Each number is 500 + 25 x the weight over the matrix's rms, rounded and kept within 0 to 999. Layers, rows and columns count from 0. Numbers have three digits each.

# o: layer 5 attention output (transposed), 256x256, rms 0.0715, rows 116-136, columns 128-255
# v: layer 5 attention value, 256x256, rms 0.0707, rows 117-136, columns 128-255
# q: layer 5 attention query, 256x256, rms 0.0762, rows 128-159, columns 128-255
# k: layer 5 attention key, 256x256, rms 0.0746, rows 128-159, columns 128-255
o116:470451474506528492529514548504503483506501528508465483533558489527541498522493517522476473511453537510496513512476510450487520496469515489509506461512450465505499447552511529520517482489529484490494498514533475447477472472504448517515493466453479502468500478486479473475515482494501504512470517505527495499520497461489552481448454523502512517487471514512557507534462537458516483523551
v117:431490504480462506515505499469516500531547524511543449489461535509502504515497455500458485522535469472524459499475512538557541476537486435484470498460474483541571488505488515474544610498525525505557496473495496521507456442498561573467471525482491503463556536527543453475513541490496502527494495483508460531522476486548463504537475524504493514458517535477495459504491400494549510506475
o117:527481559477541494508531510493550478558503500541483475490517461507510484507514467518497517519508545471511492491514457544504454499547499524552469514406524491537505482589534484460502476476487497521533526468547469539560462466451536473528480544514510506492489509482517526459541508524523545506494535499459565571514516446490467515500517479514526503446447481531471507487485455432489417534474
v118:554476484541536452471517499443498461499502512520535484448464526542496495511521497515516480545485527503484511495551507480496540469494478497518466497496544426543511458492482481482495492503488485471495514515508520469533512498516491534512544516473472527465521474470503509540457521495493545487473502489499537491534526498452504518487501429537525486493489521520519561522492502491505561485499
o118:460518486513440508497526493503512527456484557487501522501522494504524531506502475416516426457505483506498461515481492507554523467505493504464523499498515489515491495470508498492472500480514504477505466516451562472528442521479524528498470531482450517524452464528451466468505462518468501451502471508508530492548537560477491489499539468456531478531509495501458538501525527490512515534483
v119:486508564494531510513444497473492510559496485509432524417448510465509492497501506492539453504508552470492506478581451475543485560463526529529520511550504470484515533504459548505590479458493491508487510486495476503491493486471472501518526531488532480535457445506501492486459471496490486495476475503491477524465509513571511512519546444504458477460501486466498453499491530517479490519535
o119:489479511519536451499527470468514491480501450482508497451459539475486459443475510529483512503571506516517508521430482474544515519485428414492481489518502562436489475383481467485514531516487481495534497560477484491476499460476517490483518489545488512482510504501493521500499522442517513456489523495508470521461536523502487488569524529499554484528491520458506447505516452502480483472481
v120:530496474547562485490476503537492442493506484514533472516461491475503503474494506502508499528535505477506531502533474563479535474464514498488497464533587510530513492474565485525442457450487481595505528477544485506474520477508481539536446518471507475455478519494501537541446513508521488489528512486502574529523480517498533480535522539504491497559502512518463480476538479482440472509490
o120:489513470525472495469514495492512480475515494465502523516518529487455530490490458498493542472473502509498503450504459522523459526489474513472474527523550508514517484398508551520552532496508527508456497512488449538537493538541511506455464525514529497502468512536494466547468517486536569467511531525467477475469506541477489464520475473496462494552540476485479464550489431559486546501491
v121:577484502501505523496508497482460533468499495512474521545514555504506505502495488534463532462494520449472514502525475500478521534499593445447513510470425485510531531493521456462498509502510467489446473511453468512492513500485501533519481512490518516446494519530486485540508504497496506487498489473498498464537490526537510513529470486500546419478515511494506540499578527428482489518496
o121:496501477469478530490553515454555535490496483482505502505490495514535521492477537507467534480503487515517500499530523505528531456544487514497481506513476451489482548464493506516502532550495530488505483493462517520480529505458514500511505501447495518532487483511499521508493471527468477496458460504468466499528524575488528507483514453542513446465539487498461465486569521467494443471492
v122:492509532453508457431409490488548451446483490462509527499476483537497493482502453497530486456501539518496517480484580512462472522499492486546442541473547532498478457496476452508504478510481526445466527516492518504463520497539518430501571495530492551511466512439502517546517515498520497490481509499522456486451531492457506502491465479515531483480503497482490530486478520524542539464476
o122:484493558481451495535459441444480477470474515480480526469483528557477528528491556454507450509494503452466479537500489447548490522473542496501509511475478516513493545425486474481467492506521462522540512558446589467441496525461535522524516507550480486488525522477508516490474452501445493486564485491474537535581523547499460533473466516436493469494494500482533559491504518496507520557510
v123:545470504516527510493485524472553470464516486531505526475460514539498516503506541531451509480492481455488480500513478479484478550463537463489549492497460542457498485505523460478498538530513475492450515515522457508507518469477495473508454500496513504464536541498469496525501515489497492492496488503510497480501521505493503517541508512462475474471495504469523576550528533528454489477508
o123:524510486513477486499523495487533500503508451489565513506484497497476520487535497514499502485523514508536485483516497494544521435545511546452518517498494497539539563461485522466530495526474520503519514482468487555518503493532531482478537492458484549525511483501453515487520487558461510469487481466531459419462509583490502531539525432529513453528580460519519525485543516506497460456487
v124:489485520458512453490523481504528491438554517492479525540496500453517491469479511492526546466522511492492525478448518523459424509494486507500445528495527542469482489487471473523518487470495467474565527484472539490496532534511510422519554474523511520534465533476488499473545527501507471470575499486505475484484512503509536464520486520461568411533520469495497487467494490495540558530526
o124:461482543494505503541535451482495486502443500474438508465436497508528501513456558491480530505500483552522470518507503468506488516501522502521466502506501506473460501479496461529466511505570500461498478526532553470484546526449536510506511515477524460511500553482510509531445510441500491477488477534482524535542506531527463496490460531476417535462494469480503483532552511551497493563512
v125:427525508474447496409484493555489547582502514463494491551529485433496498519464498525538520470517493500502504488440510488540523486508454499505488532500502504597563495503501508490490462485502550534534470503463523498484517564494522555492509524492514460512489483500507508520516522498491474493507481522497566512546488502532529552466461534542485455530515542458498451457534454465451507551513
o125:492490516435506523534474514404539494560541473505502419476503536536500512511432523478477476517468500512460489495457448500522481542535471473603489531473538497435470514526487509540508517480500470473492462490542530538470513465434451511504479478513554437492514519517522524499526489454510522528469550551457561511545477427488496489479477525528530512437489528562465464535487472443528515587575
v126:488495507527496474516483495535428497532513490502498507430473523492498502527518535492542502532500467560486488526521487501505486487514467535488491503525526454513507494497476511501493504503515487483536530510556557494510494483519521518525536564487478483529522499432513473428504499503479544499503475525490554507500514503496504507514477460487486526518489483508518515491476507573523510464459
o126:451511489520514510461522490555531516499472519524518513545522478508494484464508470535519465459509504564500451539470480534529534475497524485444503479521453527490469454572539529487521491457496469510493494466567442464502483453470489482484468504493474485492507524526462494521523488505509484506497496527492487477524485476493493472511523520442487500452501509450522493541526501518514481506533
v127:508504469458483487501473509493474551509475514521510479514570540545502490538534506501523534543516491549504475504539517448530531494489485506496480492531504479490470496512495490554499497575520476519480429529514520485521475515477448519453479484494464528524530514458526515517469478486501513493480504523505533482505527510423492485476498461548483578532488496492490480535472499507532459453461
o127:542515501490459508473483516509471522485540554521526523540547506491522508531516505509490450489467471514471500538511516510488503499480521494432487512517485502513508516613497496498485510484514499494509492562489477457498499513490496542470479474455503537502508501509453520450533494571456439516538489482523457424529510459477520486504490521459501515530534520542497547469501527458544505502479
q128:492482506488528484456495502520482512500510485517495540518486507476504484500505500500505505480510507473498508507493495496495505499502500501509515493505503511493504512499505506506507489505530487480532471488482467525457504505475489502505493513504497490488500504487516495483507482515505474502491485494509537475499493498518498504498484488487476504483526493492479489489493509501469504504484
k128:477489505495500495512481517459533526490457487499482494499506502531485502504494494501495462491512460517512503482513510502506449517516511501499487515484500504512516476477523546545513509482477497496498506483546529485553461498486527511499486462514480472500526535521510530492501519517531511501531519522525496494495502499501506536495507540500502534535495517452513509505495519470527468513490
q129:513471518505484516533523495526505491490517458485480499517513508517496472508493533500533498477520501512457495449486502501517509487509461522505484513487500516497501506504454506495508518480490486473502458462483489487501527496488503502474531482506503520514509490498518488476476473485496486526519463493520483480494523503515503525527500515502526504525486485510511470518456515513544522533493
k129:524494499502494494483513500502524474486531520502484528520496484505486493497504482480489505512489530472487525505502525463483486487487495503520509511538500471526511522507507487514464477464508513491511538504516509531480494514488473490510497519505494481474457484480517479518521515536496508536461499515495516515507485484496466492487522485485488470484495495533498516504530485471503520493502
q130:515453521500505493493516526529495517484539480502496515505478490509501497475492514455530515491536493505486471503534526505480492519551492532499480525503466501440485503501492478459504492442485495470507474460499457537522514510512516485470541510520498487514481507506518482455497456471489479477499468475535530498503487507524518506486492510492497491530491472490507476525485522537522484500492
k130:515487509516496479499466508502537485489510499522498485513501506522489484475518500507506497505523493471500527474470521472484510475503529508491508481531520492536507488486491500503485480509534526500482498495521535508523522491527455501498465491526482511507505500491499486501505531498506515492527528447500532565497507498465491483459514471500459487495480484523499524496517481517500499478485
q131:451449555498513509490510530527500534506513490508495475477494540507514470502506487428518514457528453509472542491565550536476486515532494536544514517495453477480479514504556536440499477437437517482468465470536531585545498514485507485477539531542478526546480507517531482476519463490539506495499497480528502519531474499478531500530483498471541435533500502483443525527533497534551485464504
k131:524467492469520480526517526524485500512489499488479493508510510509512487520521493465504509460530488502507533487491506511474527488521543508529504489490509486512513483487516483506509532514482540496459483487515521507518474494524495508459488487487441515539510497516501484504537532504518481509495523492500517549519488500478481495471509480527467490492479488517507538511498498517506489471495
q132:520412520468511427500455527488548541499482509522538472476488530486476497482515521431510519498520467489600518475578485499507518508541541504553498558499513489432465488471513477431483490494460552511507511467496512518556491523530538465440501493552476506464549538519563456518538493430450522463546537460547563524509507510501507536474501510498472553447440562513495442512489524486467486521486
k132:530427466474528458516509541525523474505485498494479461504488527517550492477515466403522497486516494489537520475506490518466516432548525508533508484494496475509480517471529497496474527501475527529478491467525542520517512507522463492425485486479446528561516518528539489485509490520508501511529519454567503568529494542429469457500501410513507528488435464557472521497482486533512521438490
q133:511495513494495441493523494538446536517512507542495497503500483512531491544529496470505537493475439527559500552550505500512502503522511533506441498498465458493503496524517471451487470473467488515502508449506502518490522498523535492462478516504479469508436543498503478489561435490494490502531488534498520506546472485517483502491509487478541461452523504498452519489537519529494492520499
k133:509512492510496484502521490509523523489506517486485491480515500481499503480491486505493490500499491499510486518509475530532520507516496505507499500489467511490506486525526493495506520499475489443533508510468504489492479483504516501493520480487513511524487536512496502507519499500524515505489470503473477499533496488515504498531499489488530484492505480506508509491506512492516493494495
q134:501461486504502492504442543471511487530467539516572508493545493506474467491473453456519491488515492490553549455462512465498515506525530477506527522462505506501504486441508523497473523507482520522502482510493526479531448559537491492475482495507468472501568491521515487516456483484470491483501546433543528516489515535495540495493504510550460522486443565468538445534458481465477531544505
k134:522435472478497479506488590516531497483487501538492492500499510534518438421539448419496518462560518483526509461497453508469551394554542503521526522458486454530460509430549519518461533521438507545493467420513529533555485514515501502429438498495420523527508530579558519482455506536464500494517566466600496575489497580434481466472488456567475526502433506560469473508451487506483508497485
q135:549501497506512462510504513501495489537495511475502499505484536504491483477510480477501501525487529504497516499517496475514511504518546494500462487500503476474486499504474472499483524475492463513513511470514539509487495472491507516485491488484489520521533490505480486483518478520491502492466486514503481461523521502496501506506530469485514515472482474502479496478511508501479476490498
k135:497487537520510542478505478466493539481497500500546477478456501443468513508435491485512506474539480545524494523545480536511434529497492527518521560485488515458490528524525501476542501504443487485515523406517450523495477484500525493482475456524513483524528542495497548518533451523498511499498532502505482482540517495520531492504478563507525464484519546486471489538490533508550516476491
q136:511513499519481502498504497505488497501497488501510493498501491479492490453494475508515513496521508490494500510508467481505490528504509516494485505496493485510496517488493488531505512474519520497491496505488492471508513486487512491517505502484496503510490495513494489504484498506471470488504498509490487503481494505523515511494488482509490499490501485489505488512495518534544513500520
k136:496506469475521505502522516501526478478508498498474472517499502508485501502494499520506492488496493480480531476488516513481508478495521471513502484539529505531505528484494497488497478508467501478532529495459509488484469510507486477469477441508511493471496518512502537498503528530511488527508526509497496516499506491495449463500502504503473482484488528551494489514515476486481534503505
q137:487473522517506483520505532499499486514497529490489466523486527475511498466505480470530495517506444503496518489511515514499497509494527506509497490493433484529557471501495540475477507519439502490491503509529553504511488477487501488495523485515513513503510490509525494517512502495497499479515541511482467501530529493460517521522487506473503463505475483509491503496536454507514530487517
k137:496498529504475505507490526468506523511496498526505477518472511547482479490519483501490531525504472475513496499467524472481494498491504507512474486521547481548506495473475493503496512475521528469494458522524519489526487499520502509507480489556459510486524483507490509506503525485506502501533508476494515539490509501467517501465518480507479484523488526464528510479529470481509487502505
q138:476487540517505514498497547538513501501522520472474448514479493475489455517486495467562487492529482482487530475504529548497479495481475487495498510471461500529498478508514558486505514517423480492499470490520517540529490482475484479511570514513513489509476483501524466499483479508510485484521503481523433477547507501478525519547514502427503468518481501479470484520541487539526511516476
k138:480499504498495514515482527501500486500476495501454483480491492548478440484526490505497521494525463469484491481464514495501529493509501498505480500486513487533509462483503494500499475526508536489471471520512538474530483469524480523474497497484484511527520533517498477522504565463537481492531533455488489522495507528452500482468499479524474490518480492460521510499500482490481477450506
q139:457567490509486574493525483477477470510510511455496494505513481485531489525466480564517482514461512494478500502430501494555503519460447485509512424474519493548520537535480548573481524526498439493520513523469519459467499475486430516543518535480545525527473500470458543498444512553550502535470479497465427490487499495440507479557487485500527493487533461480469560446489511496499519492541
k139:507551481496458524496530463468471527516478486487491500497475487465484548540481495544459497506466507512467508546506489511510499568462469465506483505534500508489529508515487526518492509476493509501568483529451472471477448498512540494549512480509526464464542465499448528510512486521516474525487472539462494454489500463557527531517495575480513477504548550485528459506480505442516483550530
q140:496488529486514460508541490526474509527508463512453449472463499505536492532520517450515509473487451536503525558587510561524497523515503553526455493521463468459468499519550496447486489465458492494482511457522503530542530491504515484450516530508496527566440521502502488481575446495551470499530484508504504502565465475541507541514488494431562467470540482495437521472538504549531504482516
k140:500511476498522478502528504485523498510483515482488474476493493484499521495481494506491481506487514493497478511509486533525507519483489481485486486502504503492509519529531532501498527487465499474537516511471507501505484478541490508507522468494525507521508490487472515518503464523531500516486471481459495481524506488531501499534499515482493479478515489524503483490501504479509489497514
q141:491557499519481532495537448507460504501514468481466511520465506492540530528520498533476518534490514489453460546525490528529498519492476515509467480549473485502498480538472482512517479462519459479509511517512522518472533454451515513526502520497517530518458484475460509485513508540533485541480454564444511483517473466501475498503496479489547450500568477501469550466549515517525509476515
k141:476549510506509512524513435480519511508508497505511495489499498481447541518476538579494492541455499517477489535495540490534440599437495497450473503527532504476521489518464518495509475504517480481536509560489454469480515474475493501549510490519574486464496473457447501526524486483521508504476458525411494438492515435579545534530501568466498495498586511446537499505524492499522480538527
q142:497478480498499477508478528493540548490493529507532475504514553496473496465497484463512495491535517485526499479495497470491525492508526507506493527474498501474503500495508476501495498495449525513490473497481489545532520475478513489460513481515504489498512523510539497490516479465457492486492507494511514498498496530506495523471517492523490527492478510507529467508503525503466468507491
k142:511483505502525487521518477522505476502527495471487487506479523511494513520510522465510492516503479505502504518504510517486498502501517516502483483516506501498502522514504483488501504496508529483505508504523500514496513513499473500510511502503497525510509542473506452497505517489520502496501478477479490504542494465453483495485482467459497490498468447505487519479504485532517510462508
q143:495491525470477550504560481489476522511527499524496505519522548483496504503522531522476488481540521504534507489444496491458499501502498508476502493488468516526486512480537479486487502460505506506506456489524426540497512547434481511529526493488496486530508491548504490474483469486509523483496453534489503500496489523495516471468488479493444461523511489527576534541483477504495511448505
k143:514500550500527525493493465480490490536496471524510512547483485582512508512547517486510488504513524541483524510497532493465513504473483576524514527513514525525499474505496477531521506491502542492469511463533466483498496538499568504464540535538482493534488531475519487451452558507488488516490506519503519490474483472469488509434498531569448501525497514469501557475476493525494476515471
q144:543511493502459496467490475481554510486478511476516482463432480475479546490496529539503581513526515468434452529553474528484485513486495489462501527527486466494470463520466510491496496500522494462529519544446527531500561473519516477489534490483521536484531461461533457535550545498491473506469467500480534507466517503503468534451485524497467502519526515477522461488518518499527535479469
k144:515516482519493534500514514515545464462454471461513511467472469543485466481468538494512542536495471459502500464457559521510480495499529469456496537509476459507513459505508476485505523537470481504526494467483497556519545516502514514464484484543519502531486469482474451518501475477512500495517543425480503486492484530488497477486483538478501479487495539480483483496532489503459486494522
q145:493490526467534480520491475522533499463489485503476486503446484520505496528529502520461525495527530508450467518556501510504476479499528503522508512509486526483501467507470522515521486485507498478492501465484508527495491484474496508499509486505523523454515496489507518518476510509500459509501504461505520501460493484434494539481497529485491503553488485549546520518501508490520531439490
k145:525494509430507554489480543470485517555475500494569534494507522480456444497486538495491505503481496501520508518503495481509490500499483458501522514523434465501514464490468484514436494509484486486506495588511508524484484497462522467529492504526506513467526449518519512494497461493489564508452537498494526478457500526515515538494523477503457508506495536483546499500547507452483513518486
q146:484482496506502478496537504514494493494531533508489516515498530475482489509515501516494510485492508525483517482519508511480513454529461537531525490479466494492488529505530464498498521489496467495475487500513456505481490487459494495496480494500511511494526482507511512517512519512496457506472516548521492494468503504519512538509531484475480486472512476485511530547523494508518480459470
k146:496495504520504533500548529461440529523516486519501505528423500465515498461517481496435494477475484546480482542509449487527495533491469491464501519520499517459481532501456493512488525501459504455561483518489435553469490523520508518511477512499526481551515479493557523466511479514511504491480506551511472486549502526504533488487484528512489436478511509477482494505505521495545494527463
q147:508512525519530545495484474499504496499483513487504526507509515519491542499526561499480496503521494473490494471508576485484453534480508494468520509536472530497537486486524476486529471510499522511508466541523468515492488494481527511498535516533489449484483485456500496508456480473507523502502493526497522467470483501521502497500481547507468483562514504509531503526502513535500468534485
k147:492493549492547555504495520505485463516513464526495507519495488531540507516502533549524536487507511473479510490476512501486521537477507496510505489485501517535494437479489468477472478516535511482451516488475504496520474495495488478536525500480485510453495470495507471515501558490493453487495480498458493487489514526464497523426497468450489474496523449539472547494529484561507500458514
q148:510490465487518429517480516495544471544509509502537470483506505511506518486484506501503484519452509526532518446493493503489499507488503486539478490492513516448553546506502528534512514490472522514474495490514536484509482497494479516475517486496504486527531519538526523531492487497480476506527535479522459469502491510457533514504492530544514568492453524520502454483479484473469522549480
k148:486485503488541506493482524501524443494503503513519495504509496490528551523473530483510474509483500494521501493511467522497475489482507518510515477521485501496508528512517483512494499510460490498464503460533494512484500485534497497495500504503491512510511485522487528518498487508519484500529496477529472473516511498501465487489505494459518507474503508535479447489491466520507546518504
q149:522483511481499499514533507552489558463533479522438517531498496503496480454507497501485463540530506501492488499503466514524484474496506513470477452548468466526543504518484496490524508533506497469495508516529487485489476508486503540516482491487500500496490462504472480489518500508487515487495508549494531501517495489504490489504528466453498468538454460506520574485494537526532484454485
k149:516495489470504526520476492490504495503534511525488546527510472495456470499512496524502526488532502530500502515475505448531521489511420479497487490488491458560531479499465485499517503512519500527479482520508487461503501534500489499502468516490507489502513518487499484488466528477495500492510498509475480484456511500495503488470497507542483499477497531501510502502473499467487508536462
q150:510527488485528465492486514519459479539507505531519481528542468537511499451486494499520484526483471531558529496463511489485524505473533499480475489501496500521520528494493498521500484503467478554492493481504505469458453522535478487500457483517488497546513518527469496465478465518467531510512533513543483492516511483482521500530501492489519510478470542492477478510509457496489495557476
k150:441502533515472500483516490459461534455523532522519519476502516438546531490468432479493501491489500509520500472562461477511501517498463502524500519502496505484504563492505500495543496500479493463525532499498469511469434470511548491514451479505504489548487497567474563516516515538480506479497472554535493499521498506526497438521537482503525465476512494506479477506464493496507514478480
q151:485500508505516529480489469509533501494473509505511467490469506469497559528521543495493544538511483483439456519568513477510503504516468516513520510506471510520477451488474482477512438497480479483502489538484517523508479461486479483528518515538495514481485442471513451487468493484495499498481480510450496494477491502524505507497497502498519483518526493464494498525501494538505523478507
k151:494520516524526542493502493495539490484472491500485478493484505492509457525487509518514483515492438491450493488484522544523511522479483491463500504505527482537525478480494482508505505510446511479485499505499478507528484506505462474497496450550486492522531488493491514495505514496502487500537474506487503497501491501468510482418464519490477458515491516481506515542556482537520469489525
q152:533513469542493458498522506527482502473482523502472478467450511445483513443482489483538512554497525497489475481496492530512499456488511539469484493520513452559502539523512463454475434468465503506459510553440469440493493474533520511465490509498523530535499514502497498467523521535491461509455536542497502509513509505503496523463528483490512496469518449471425495501500507517529451472518
k152:506498505533491486513511500501476507484523511517483498508493492457470473465467527494519499536507512516491494534485502499479538468475461509504484484484472470571492519499499489446497513522501522479534516491529528553496540481538453488497473484519515492519487474460493520515522513527491508498517466507462451476501474510506460478517525485484509469450488494472496475494467494482465516508508
q153:482485465493519478506504500510463501521513516546515483499531479492536488492494474486479464507490488481555510457446453476483522479522500508530476469491524461527542583495508503487494530497485511495479533488554496484502503510506457548508449502513473484535502534549497540508531479536485479513495536521557488522552471504476532463521495469521511514468463499486458490494497472481499512507490
k153:510489501480510463546526493528494499496523504533481503498562510492473510494516502483503490532492489568477527477478460496493523481460477535528480476513515501481529545503502507501527526500474508509483484452538488490458495492506482513506476477497503472517500506546468531489498505502497506521522491541518505456510477470512464514519533487520515539478499450498518498488473471503521507550473
q154:516496519475551502524483494507509467491509510534487541491516528496490504542534531511470516404485500527502504498518478482490490501517487502509528514506495516452461521491493498501493526534541494472489503484525454476476520457488508512483553514487526536511491495507524537525500474507514472508486479461532530508462494487474466517464518544521491514497500482532514492513505491461514506499473
k154:528501507462505502500494527509519516525498477489488516534475501534473482492508470480440535475507510487524509494464514491485457476516517461513528516523480480490482508475514520516460512481506495492532517474471509546489460498503496532517473453522520505445528474531518524508500496535506520502462556530507552515478508495513489530500507521520426496515476519575483500506531509492478484517495
q155:482523519499527504511505493531455531470513533509488519492504513492507495460513500499490506503501489496491516500514549523509506482515501532497488509519511482487500486496516506456493464479496498503490511490530466477455495494515499522518491482509503502500501465511497524467492484517500470501516459551482505462524486495525477473494519507511470483478533474507487549553493492509550482476514
k155:519503550475512522488493522489498526520477516520530518507530509477443467488500513479514494525519485547448509512513502523463493540487515511529498537484451512464504498484506480468471453494446491507467534490456486520508466485484500492503499490537519476518473502539517528488510478520468504496491466549487516480489466504539518529504515529527488490530524502449513521538526530511507510507489
q156:477479540476515479491468497496447512521546487522478544490507465478519470502502531522467513461474483527517509494483489477494471521509508501501494483493525503458507544466514527560492543532531463471541503481524502472475488528459488557541482470498506460488541512533512537511502487543513500476485507529540506491528520491504516491524488501478488493530493513522545488496534465478509538514451
k156:501506499491501502484495519497522530528507437485533501525537498491509470513492526506486510476510507527499534467523506491508486496491490519509496503482482486478508511512460511531493513522477468542504482484502478496501450525460501457486478500486477498502514521555485507463498457494506489498500543541536511478492503514504503499519454498534488512539498523549537484515489505480524480543459
q157:511503482484512507505500514497501516508515482477501465468509450453517527504496494530518528554481458520512536526554500557480498502509471491492488512536522503472454463515487532496508452457496477504523518516488560487509480530508493490510494503519503523526517455516525488481501503510492529516518462515484520515503497491507538486539507492484548505464530540499470467521487460491522528544549
k157:456513516536532478483481519458529483497454515518543477480521495480510518490471482503516509524498471475485492468517488516502476502488496536495464510483501491521502506483510526525545533506459488514485508472490505493513484482550523529477499496532526479519518517514462527506493510494481501480523524491512521504470512524534495496518519518522509532490487545461503463503477481482492487516513
q158:515494545493499541481500490525486519478510489480464498525500504489486498499525490514475485537546512494476467531496503500486471510527523516477505503525443506503484462486474486494497461501477497499529519508505490544457515478464513469516516479526474484491500477473495476473522493501492515517467461546461486496491520497532510485510507488466498475506527486488543509523525525533525465475478
k158:472516541529512529509509511473460500500518491500520560496504505496478466507499510521491543510501478499486509510510504467520505533481463539492489509508510489510513486500488473506541523504513477487497459501491453497510477508466519512523472522524536470481493505460484460511494513464472480484485485526457531477484507503509523521454495499531450466526495486470512524505526493512483445491496
q159:477487463495523453478464482501509502509534525556512505512487517449513538499479536487534496489479478503475440464485487459489505476489490497512469486509499474453497549509503489518465529479487487494504522523445473460487522470524471543467484475500507491534515558523489503469515486500492469495465570489518482470499513509496505507502496496542487536477492454469468446512526500506511516527446
k159:537504529534515488497499509546509472468499477487456476500489495521546488470493496488512491505491481505510489487471478499488502488527532523490490485511517448551503552514497467464481501546475515482521488461510546541489530489532458498465491480511483506528491527521463470498510486528518506516549485515529460515562478479474421454478507502474545493498512515550460472473529476515508512520482
v128:536484475496520537500505492526468502468502496494520502476522458513484529483555453523543480534481547515510518531489481531474517504490492487486539514481501505477453468504493488443499450508491462486487523473466495457454508484516525557508496480448493490415473493531478516534509528513507513516531497503515461477489486483495497480542510535519548494465504445462463494498496547506509500499497
o128:495479488527531494513481517504446525465560492541469481499550484511478484491539466478510472501464506525540538512481510488458509488512514542497476475489507495504491493461550496527478499466496492472484497466519484517498479480515507496459526491482503519524465500514511523489495476499496522470528510548485492513487513508485491489503493491498523469513453490495525523485523522528546473474482
v129:485466477486495482493530501474509441527519512481481480506494473504511494473508522507553444513511510547504508505531503520529501507499479515531484544470546491465481473482448516451521496498502456426520526498513479532510466527482497502521547541490504468492489498516507516460523503503506500473561442533495485501544558508519487483529479465523511495441519491520494507543517510497545577490512
o129:497468525484534486547478532515503467513481469526527477497553441475535520521525533485492475453501489546477563503529532490463498535488525497494528497500563531477473509505449485499491566498556526478478488497515500442480495503490458558485484491478520465537534504503488521504482518513507473479537512513540470445527530497527493484488485538494447537510479497517478497535494481542510504533451
v130:477533542481503472437474487500492526499438480504533499520529436522478510510538485521501503476505533477489468513476491522530494507498512493508521493482523564506431491518526519529499500499502527499483503489468543513476514508525494517493524427497500467502528528499482514493539504510506494531478518503488479524502451485517459530515537517505497486510493527487478440539557491445458455517468
o130:514554466521471493506490511498486551496507538488484514521459532528486499457479488475529493543509530481494444520499493484548528501470515516492493517523478452550526515508498486499487466468474507500514484512459493534485481493525491489523475478496467476515499487523497469452500485520465513540489512525491485510472486486467487469481536467498528495483507503459456526476458525485483469494532
v131:454513520513525508483473511534498496468449466536514485511548459543498513512535491507532536480503523488511477520531476479508541500493493484538528479491538517482447444500517520509527501522484520477480482495495517495501523483508498519488520483493472495474505509521514511513505511498518482518477507501510498510492490515508450507535525524487507491545489458512479441481519477491477475508454
o131:496532474508478485506509469508488548513530520530490485524509563528445488456511510495499491526501523503506461547515503491504533489476523530472499541499439486530509531456533466525489477444482486521471502503497467548493489501515492491484494501493471524497464493546461485444492487503488487500503507543467480493518477488480463497508507459518529499471487513452491501504538507515520492504529
v132:459514529459504495477488524481530552513479488513474526495493550497468494461454521511461510454514436508493498507487505476516467522513521485491486487525487527527513541504518540548453478500506528503485490515494482494509490519480484508484486446532514507498521533481483495512532534488487517529499522466461524533485530487499506529488503540471487505489485550497503499527487506435503481501538
o132:493519506471492515475473487483509469483485526469491514528471486525525505486466503501488483518495509437500457491471493509538502494489507488517526514526513481546519525545471521482502480522509489520501519499477559514527468525531487496532467501526507489476514507487502469545501524507480542542482475483511505538463518499500528488492517472507503493499504525487502504484463482446450509489529
v133:509496464516518492512522496497533419518513497524512493498469482520508490488550497500517493550467503472509508512531464446500527495508487502538490493491509473504499458512494466512522512541497543452464499502508516514542525504500421492491516529504533545499478503471496532534529536482523507496498467477511502506509528488467473478496458498496454508487503486527470513465470479466454480522504
o133:492480491519493511503520505529482504526487460516494505515528494488503496474503526489490521487517457489504537490487502489457474496511482492497494512465488481494491543548480488502512515470478509515503515487531489510490508501498461516477479490476529510509493537474511499506538496547502508493521513540523486503517492470537522512512481496546506476495482488505499472522534465530505496541465
v134:482515505511492503477490530524496531469471468524518510472573453497494493504490524503500539438501515494507505525469504502496544482520475504474528492499494543458480509515554508538528527511475518523515481472464488504525502504502535523481467483521503508510474483522506523534507524506483518532462530489493477486467427507489462497514532505510470515488481498508499464510492534511451479499487
o134:508498496512488501483462486503499526494544545507497508508473550510458487492505472486507493510487527462518480514514504510520519465537464509496495523482483494525498512463526460496508469463465478500498477482461518554520481498488534482497498510539468531497481486527511467460486452492504481513496457521483515544494487523484494505510532469502527475498524497486485518478496531496489482489504
v135:452474461503487510537516489528453486477573529446508525474488467462532498502464473483565473500504527539487480480524485499487510519502457507473493515492475518487534474488499459428526510486480512514491516481506450496490533478463500464503506526499501551542500487485523504489461521503492528492525476502525470508529475487495519476515476468480522495480502472510465517503476498532517524496552
o135:486475516496506521514493498493514466515473414521506483470488486474504519558501463502511517446463481518476566502536510499496512483504452484522486490492516533470441474469529487467487504497545496492461457474519518511500534522463470501501503532484480534491517500502498488544487500492532493483529509474500537481506517502488497549552477510463487530509465495510552507540524485511510525525497
v136:511497443498513562501446491502554552500479463503494492508494507511485501510502470495562497471535497460535494517456514510507503505463521507542496484485482462565494489505514532494503462481497515512513512481493506483464494475496522554534539517547468465497515503541526543542487532496512447509519489472501516504564525506531540542451526524501530493476500496471477497521518479518518491520465
o136:491568485475483479537483487497508565511526529529475497533474542580465546465481471540499512511481547516519442524487503467503532496436489533506477537558492515506480539483567474562486487495504514505478451525479445506459486471547534535459523460475477463507494519515497527512508471479484520475475518577542504488491480515487453520471490507506483500477494501505512523465497516472452491500539